python train.py --n_layer=8 --d_model=192 --n_head=3 --n_kv_head=3 --head_dim=64 --d_mlp=768 --vocab_size=3293 --activation="gelu" --norm="rmsnorm" --norm_place="pre" --norm_eps=1e-05 --positions="rope" --rope_base=10000.0 --rope_fraction=1.0 --qk_norm=false --attn_scale=0.125 --bias="all" --tie_embeddings=true --parallel_block=true --init="uniform" --init_std_qkv=0.0486 --init_std_o=0.0122 --init_std_up=0.0486 --init_std_down=0.00608 --optimizer="muon_variant" --lr=0.0119 --lr_mult_o=3.0 --lr_mult_down=2.0 --beta1=0.9 --lr_head=0.00754 --grad_clip=1.0 --warmup_steps=200 --schedule="wsd" --decay_fraction=0.644 --decay_shape="linear" --final_lr_fraction=0.0 --batch_tokens=65536 --seq_len=1024 --doc_mask=true --train_tokens=300200000 --steps=4581 --dataset="wikipedia_en"
Each number is 128 + 32 x the weight over the matrix's rms, rounded and kept within 0 to 255. Layers, rows and columns count from 0. Numbers have three digits each.

# up: layer 4 MLP up, 768x192, rms 0.135, rows 523-582, columns 144-191
# down: layer 4 MLP down (transposed), 768x192, rms 0.0694, rows 523-582, columns 144-191
up523:127119182126102107120098109105199203132116117104131141125130136101103141123168118204125160136108079125135091168071126137103173138131148127168130
down523:094164128110149109178100123143082077094170119154172107090080152168104128162146142125131140158162137098129183143162127057136152092111169163104113
up524:083131076142160122115117082113097091111120143146105044146185103082106110073126195149106154100121108116135095123148124116091129104071027074153128
down524:133149120131123092151184061145108166117143144143125140097157151193152121145070140140115110094095122148147140218112069072087157138137097129074119
up525:142103098192148090092148123159119133112164145128169123183157141113098124104156115058105088196192177149153084136184093176194147159073128127166136
down525:132121135109150139134106133157090121180117165108128110093112083092129149235099172131126186108133139104169178088197108088106092154120109117099090
up526:123097066088133138048155052136151172090090148188093082099143128216144093121158045099171145118148027098136130151157079150157169113092135114132142
down526:143053072088158103111204142137189138100154089131098129109140128151165097147147105147153123115140113083116123108052101102162169042167145120137101
up527:078141150128159126127066108154115061116182114141129156142136113123053146147116192116139179169123106093093167099078124157182123145164153109121070
down527:122134180176125104111169111163162123118137115175178131133120058087148189198121078136094118119128101157107139139134179126147080146111134103209159
up528:124139112084104140157124092098132085091132092078137146113153133133049166097114124133104158091077126160166113166076098101141111104162146150165130
down528:139142116155171157097063146092159201172085153121116085147119077169100139184172086152130107148114069078083157094111106167092124173127138158200121
up529:102158118088132121079134163138145114154151051111162151079163109145173105126127165145097186104154142131124133151113178170132178101195153104136117
down529:086123137133172065138077159123086150093106114119134132135101184122141171110149118097131125104126108122071114066164186095189078111112128074139196
up530:100144095107110203127169139107125155118080128088161107139094139152099151143080164128118078157123121182058062125090118102135144156158194127106138
down530:159152098131168121087145088156112128127118098104088201128136127153169134082142129125122129122139103197180135134151167150126117093159087115125149
up531:064126173116080166126110104137114143166142122147163118109145143104153125074194120078207102124149105104116119115052125145075138105164153091169121
down531:136131080114142064146123142106061136124162161162106138071153137128163142135118128147080199088150123161120130112140110098167105116124105138134153
up532:098138106100115173130119155134169130056152134130129142124133108142156138144077140133135100155111069122102183146114171127103161120121111136078174
down532:167140167129128129126156137094118155167146144105093154154134171092095132165150076138119096080122160077147171135135050145115094125161127099162065
up533:085133137090148148174129127197126091155132147109153161103152110132094144150166145138134135077098116154131120109154134127121175115119121076139184
down533:123146135156173078102104105089217165076151164135108128144103146138132131114148087092182085122107095140124103153114113153075117101140068104076135
up534:182149151172145121151132137098125119073083152125149141116142166094089075108089174116116215176128075103096108091049105074198108137132163134103150
down534:099169122200121130141196092181153083131095063169049153096093144169125124132099123107108128077105138147074186152115099100069091089129143203067111
up535:089150179117145108109132099110166102131132148102167103064151140092152120160140107108163141132153075111104150100153209120130055112162124123078130
down535:177130101110151135106089162104088123101111086104123162138125107125136147129121171123126123137098109190114158127137140099092144108114114119158141
up536:203138106130145113148102174165136135140163087115143155164180179166162089118156119122104128139104064109109061122151110209138185130096096146140154
down536:106148138147165088099147090133137107136089121126129106132122094108099118137107194096124122119196078137129145154110112093070095098139128188135144
up537:106153149110164183121140192095120075129099142077104127137056122127101135087070122109090144116166133082065096145134119119131104173115147165073153
down537:097112173170101124138155173195058148093054111137122139083106133132148046159169120185143139097135126053182103183117123151106118118115100097185146
up538:091106117138101138140101111187155144176170128134173177085106155126145050134154115151186131117118122096123079152157081126120116094189124187144157
down538:096118126132119166141156160119062130175106195187112082155164149175080156111088149080097102164117130119132089141064116152145106111137118139128078
up539:106179049119113144131129126118088143087170086221144106128143116135126120054139127166149129112086140123131143171136130093151169095114090145070129
down539:109137151130124147109094148155128121107176139095150094119076177148158083160138115113104123155155081108117086094097088115060087179139087124154086
up540:148143163129099140139173064198132101167152113113190119096093096159076134118120112176170170118148162085118161068124125104133108116098096155093141
down540:113175130086107116162099117097127148124156130140110116102144108118167121079067158152131049180143121170110096137170145123101186091072128156102090
up541:169124144102112103102107161082137080139076161128161095139118148182102092161152057119149117152155168095144134157124083140124084176116128104078131
down541:124156108105134123112107144147138133090138058140127133067128074138138147086143141157140158174093141094165187141126114088076097129188135178138178
up542:096122090046124123158115140113109121127126087078120060094125118154168095132209126128110187137095119090116171144103090150140145079127149194128137
down542:118142117139147129134125186120170124136150173127168183127137106107089113134105149119149157120135120068140070117182197098155117174099116093122098
up543:092111178107126124123135205148168110126188106152186091172131137116159076167141127174104157107115065153082114146121107159171113175127152141139167
down543:136165187104075117085129197084096169079145084151192140114142132189156122120157107177149106164167122146073124071199112127162079093195123105093095
up544:155105082016141088144096175150159136077094073141107154127082090165147150089126098094182200106166168157090145099136156162137183109107127128135145
down544:131159163141148136080164147080116074113101180130140112161076143077187084159158146068134109139144141212143153100143092165126122108175176119083093
up545:140076088181104095149153093167172119139140158134103129135096137083119106098113093145162115119140110146138112122110095132147121081179085140121099
down545:092129125123125155128088126077112102137089147121142115130128128189135137137130158123097138122132083104103117122126158118139142136090142143098108
up546:105107115206121141095162090120139069101109147143093071151113133134123134146137167148097154109116113128092124113147170145155150123128111079136131
down546:142121152100116127151114105151061108196129168125151136111129159133161086122123127155150178109170176122140136141158079114054133168166088168083129
up547:085092163176172083143081117100084111127142096148177132133104095144097112144159134119106140168107139134076163147099166130110111135112156172108168
down547:120203098079096142164115136158099113137156119148097133124124178140114185101147109158164134142103112123133061112125168152124070111131083140175081
up548:136139107059208099133115127150100189141108108119114183109132091100126166107169135126049128128152136114189117124166105124063054143064138177122148
down548:117169124129124121108149099069129169119141133069129153092209074136124122130071130085137175102147133112114053114148138149127137103121141084126126
up549:100117141158087114141114170117159133158120121147075125114105085132121152164147125127111071175187188103141096102157121115074162105095092122127108
down549:087052137085050143135148131151139129084152171112120055133167161090099130144149107122164083084105159137185117102069141213146149131150110107117131
up550:111187068122120062161094123149149123138124127115108106144135101108096127174111160138126194117152102154135158179174150155118164160130081155101145
down550:151138112135146121113137129125163118151146131117157116133165144173135172107125102104088134134088092128209168141141146115106118184167121100077095
up551:153115108127112092177064140156140145120140100127132091163141147106089181138129091076156140114145126161173104185158152089114105042088202164162193
down551:078154192072140158138125179132160126034098130149132149069158176124164145129158174167164121200108109160131132140078140147163150123122125145110102
up552:125113128123144121166131135079111127096107113079172075093158109130149090116106097115111093152149104114170108135091108140166123079101113138144161
down552:125116082130079114197169144186130131160122162195069115139117146148145154111104143138133147093147137165143144140145128103101134103185115160110159
up553:144127161120122137153077083176104124186123134150115126140114152131146150157115154102097079119105167154107144155109130119082127151151185126154104
down553:100133126136133114108167136118120178159119165133132110062161165127098113095121120151113160149106105105108145165125071065115129124136096184132111
up554:127094101118153129096153119137166144074161105077156127103140187043167116142148116105081103198095146131095143153102176133167152085115166024202167
down554:148152117169119121147098203209095115126130159159121101134108103150102070158141091103203064131156139130174090134112088122091123075127107150139129
up555:085099183149160136076115127153114142160181161131133069107128115176120157125093133124072123205142126139158138130102100154080088135089173152102103
down555:154157095093157079182190200137144079126131076146068167110094173085106104127114115085182137112150072114089135095149058116130143130147104093113136
up556:145089095156118144156072105115141100124106190100104123146185119140130199086133120119122186156114119142138117050128074104221084120132183069095123
down556:101112153162170130151088122144120150098114103118126124123095108163149117119203085133150145112190159062097194154154093095148075136157091150126066
up557:130111149135151119138086131188114114148110090093118138146189148151111145107177120092178139136136080126118180197145129105104132117108174131139120
down557:131116077109093149146117086149138091114085069124142107066143132114099059108076151152094124093102112099104123172075128155168103141172085128121169
up558:129154121116134178104107167153029169124018101128117107137145160120149139123165120107153115086142087068102097115108120088112112132041094167111132
down558:159170126153138181085137132080178180064104134122136147156121126095097184069159136190142119089113153096159152170169175112149174125158174183197131
up559:142162112188089117123101103153098148033106100158106191151135104090157104154119108092113117098174130117190142099102116136105064193113104112117154
down559:135072108114179180194134111155082101124099130148135143108175165193096160058125117204134099139082118082111197189129177106136149135120168123158140
up560:156096120111133100129076108191137111078118205172081079132120088092111112167128127089097184133075080107106150126153101078123137103186134110118125
down560:135120093184113141027116165159148153182148089079157107142164078161170159160088100093122139137207093117169114148082197090140139143108121131175213
up561:150147072139112116106141187103160118127168135173127134098093170105070105155130106166113100146179137167139142137119134103064139138114127177099133
down561:189181127083137143124117117114105123108103167150131092105139167096136204101138107159113121113133123145102105104133155156147101135177124106137130
up562:150082121173125076162152126144118120081167111118095125148148134158143119184146176125136096186121176136111106138152143121134140100093127121167132
down562:146177094163122141090128152171089077069093117158124153117143148084144140104126117208164091089142120162124078056138099135108093093175126149150103
up563:070107058129180106095194134135104073143185080047120166191081145107170139103126166091175132097115139163091097154128141131105109142138085140143145
down563:140096147122120097128127128162159150116156121107117096159118185076083169151032130177098131121097099095171132072130109111147130112130135075146159
up564:110098121114102172149186144159160087095106085131134150179158143148166121111184076151138132078116121153136144152139116132132131146089154219175144
down564:142135153120107148147199154087204120136163184089101120121085147071114173124090089154111078109136153149134086115138141096100117140083125149136139
up565:081138138122151167077198087155130138065150080161107097129116104189094117113139104117108096141163104122093157127143118105152153118111127139132161
down565:150123161141142142110080101096115197186145114177107175162137143134121163128147062113193072100141108114137163111203132079131087098145149099128107
up566:120099130155105130179163118144154049055103104120161172121091124122095113142111116142143081107084154112103141144127195092161132119112144156163063
down566:139154098120110084118099163101095158110150115139165147166179141138166086141118117135129122162170113113133082117080086087084145132125155141152142
up567:120154105180121074106079077131142109162070123170151133190130107134127116141128121054140103104151138125159135140132139091185096120080144159121104
down567:095114109063107113128094128137164162116152140163140114091141145125161125164119089175134155113078088136134133125095151139151118136244106130181121
up568:179123104151074132142087136190139113144092083107094071083089169149163135140103125139115098129200161119138144117176104206172097138117174100144119
down568:136144105136133123106141104125099079199160116131101169112136178187148129133152140115114102171036062132143094091149179122143103158194131153115089
up569:072089082155076090118150113116077151112118165106167105096140073175054094156157146148087122123144101180085167104123101139109158147133127096074048
down569:162112073129174131107093103100150115179115170134113137192117139167203160086099198064132141164131132113176052118132174082118118157109174141046203
up570:099078158118147110096110102124158128105128184127167091123241180068159135114081135071082063154106122126116182149131111149132086116055096168112173
down570:093165046171112150128089127173119145161187119103133147148081072159104126171119081164146097071148158161121133107117090125190117115140152166139049
up571:175116081092109086122076139125143147128129059096101110115135141081141122130110104146190149138091115039065137121103114066119128145127096128179122
down571:134114196184148102101201091164083144150168178092114145136134138184148133139127106106149118162134153114169103081107111142153101131150180160085151
up572:128087143124120139162094120124120171168169106103164124183127115127083106123100140163037122078143106157114140128097094151149108144048153122121140
down572:126118109114147153091086182111155181058117141203136096112158125104059138056195165172125094141139193111111134084158163112111153133186147100123089
up573:112135091120088123165130123146079167085098142175144160102164104077036076163121150130145127136106105156150143157081067108169181180123205149082110
down573:106174100078140145127103113198133087111120081119149137164087165183108153078113121172161211101114166053115077101183126057153110099109133166065103
up574:102127096165173156175127094124128140139112146109098086124092152123141132152099093099094117149079101152108119137127115137191106141164077118163129
down574:093119148123092104086120099157080170139113161120152106133177078104065112114107116149159150112202174115162137085062167145096081165174092095138101
up575:131135128149106086169115151097157221144123153135111166117097151153120189064150167125131080109115129168139159144132113078151084188155091126128122
down575:193107110121093158053110123064113090102151189187099102085149137083148115061119166117071130196175098147125086134158128093124136134108090165094157
up576:070068153125162145086083079135110154144112133133153116093134089083164137120190123081061115081160136128125150129091114124131140068105074107109065
down576:127094144118159123158143145115097154109148148130072151122084141101107102168140162150152158111102132077160068078153144091147151157091147155101146
up577:096125121106087123167114052097133185208102099153136106187088134164105144134117139144153131187151072143124146112105158113125124135140098129111179
down577:078114081102156161091175120167161110117124084106128158054169173139120104097077159085100162139103179077160131123117191123109144119138133126126106
up578:118080170081125164105154137106106101189098140179164117062122085115145150130138113114164050162103143112137153155071106131156119083204147098123140
down578:142157098194129127120127139166145146062195140106109151172143138144139134094108112127152174061163147132133084097155107130147134177074110115109119
up579:138114140159120063185048105126076110116143170134122123125107106172157175102168130135197112138140139124115129072107123065152104021094136091143111
down579:144094139106147110166129110139081133088092186130153119103169147151170097135093166124117161148153101140135155129115131126165113111122078147154069
up580:103116037188140137111064165132105144122143074106140159092132132048115116100183097160112131104120152095143122096169150132148148072179105136146089
down580:166107159130115167091193115112102125122058171197083127133112137125104189174096158149143113125164140058104124107122054093167085137146142125145179
up581:094117111148110096126087146134128136157123142081121134145117050169100106086107175175048170124161104119075071107136095091101078109130068123122115
down581:122088091162117081092158105066101079112154132149093107114138170129047157074128103126150153135110125069101088182152138097112086104064114171150105
up582:079072087174086135123108144145128141110182098175173087138156156175139124171081156147145125122109173140086114103139078130106163095166169103124073
down582:137086201117148147050086117138101191116101122100123135139116113115096136131157122121089168103072124123094143143127146168115178116149174089149105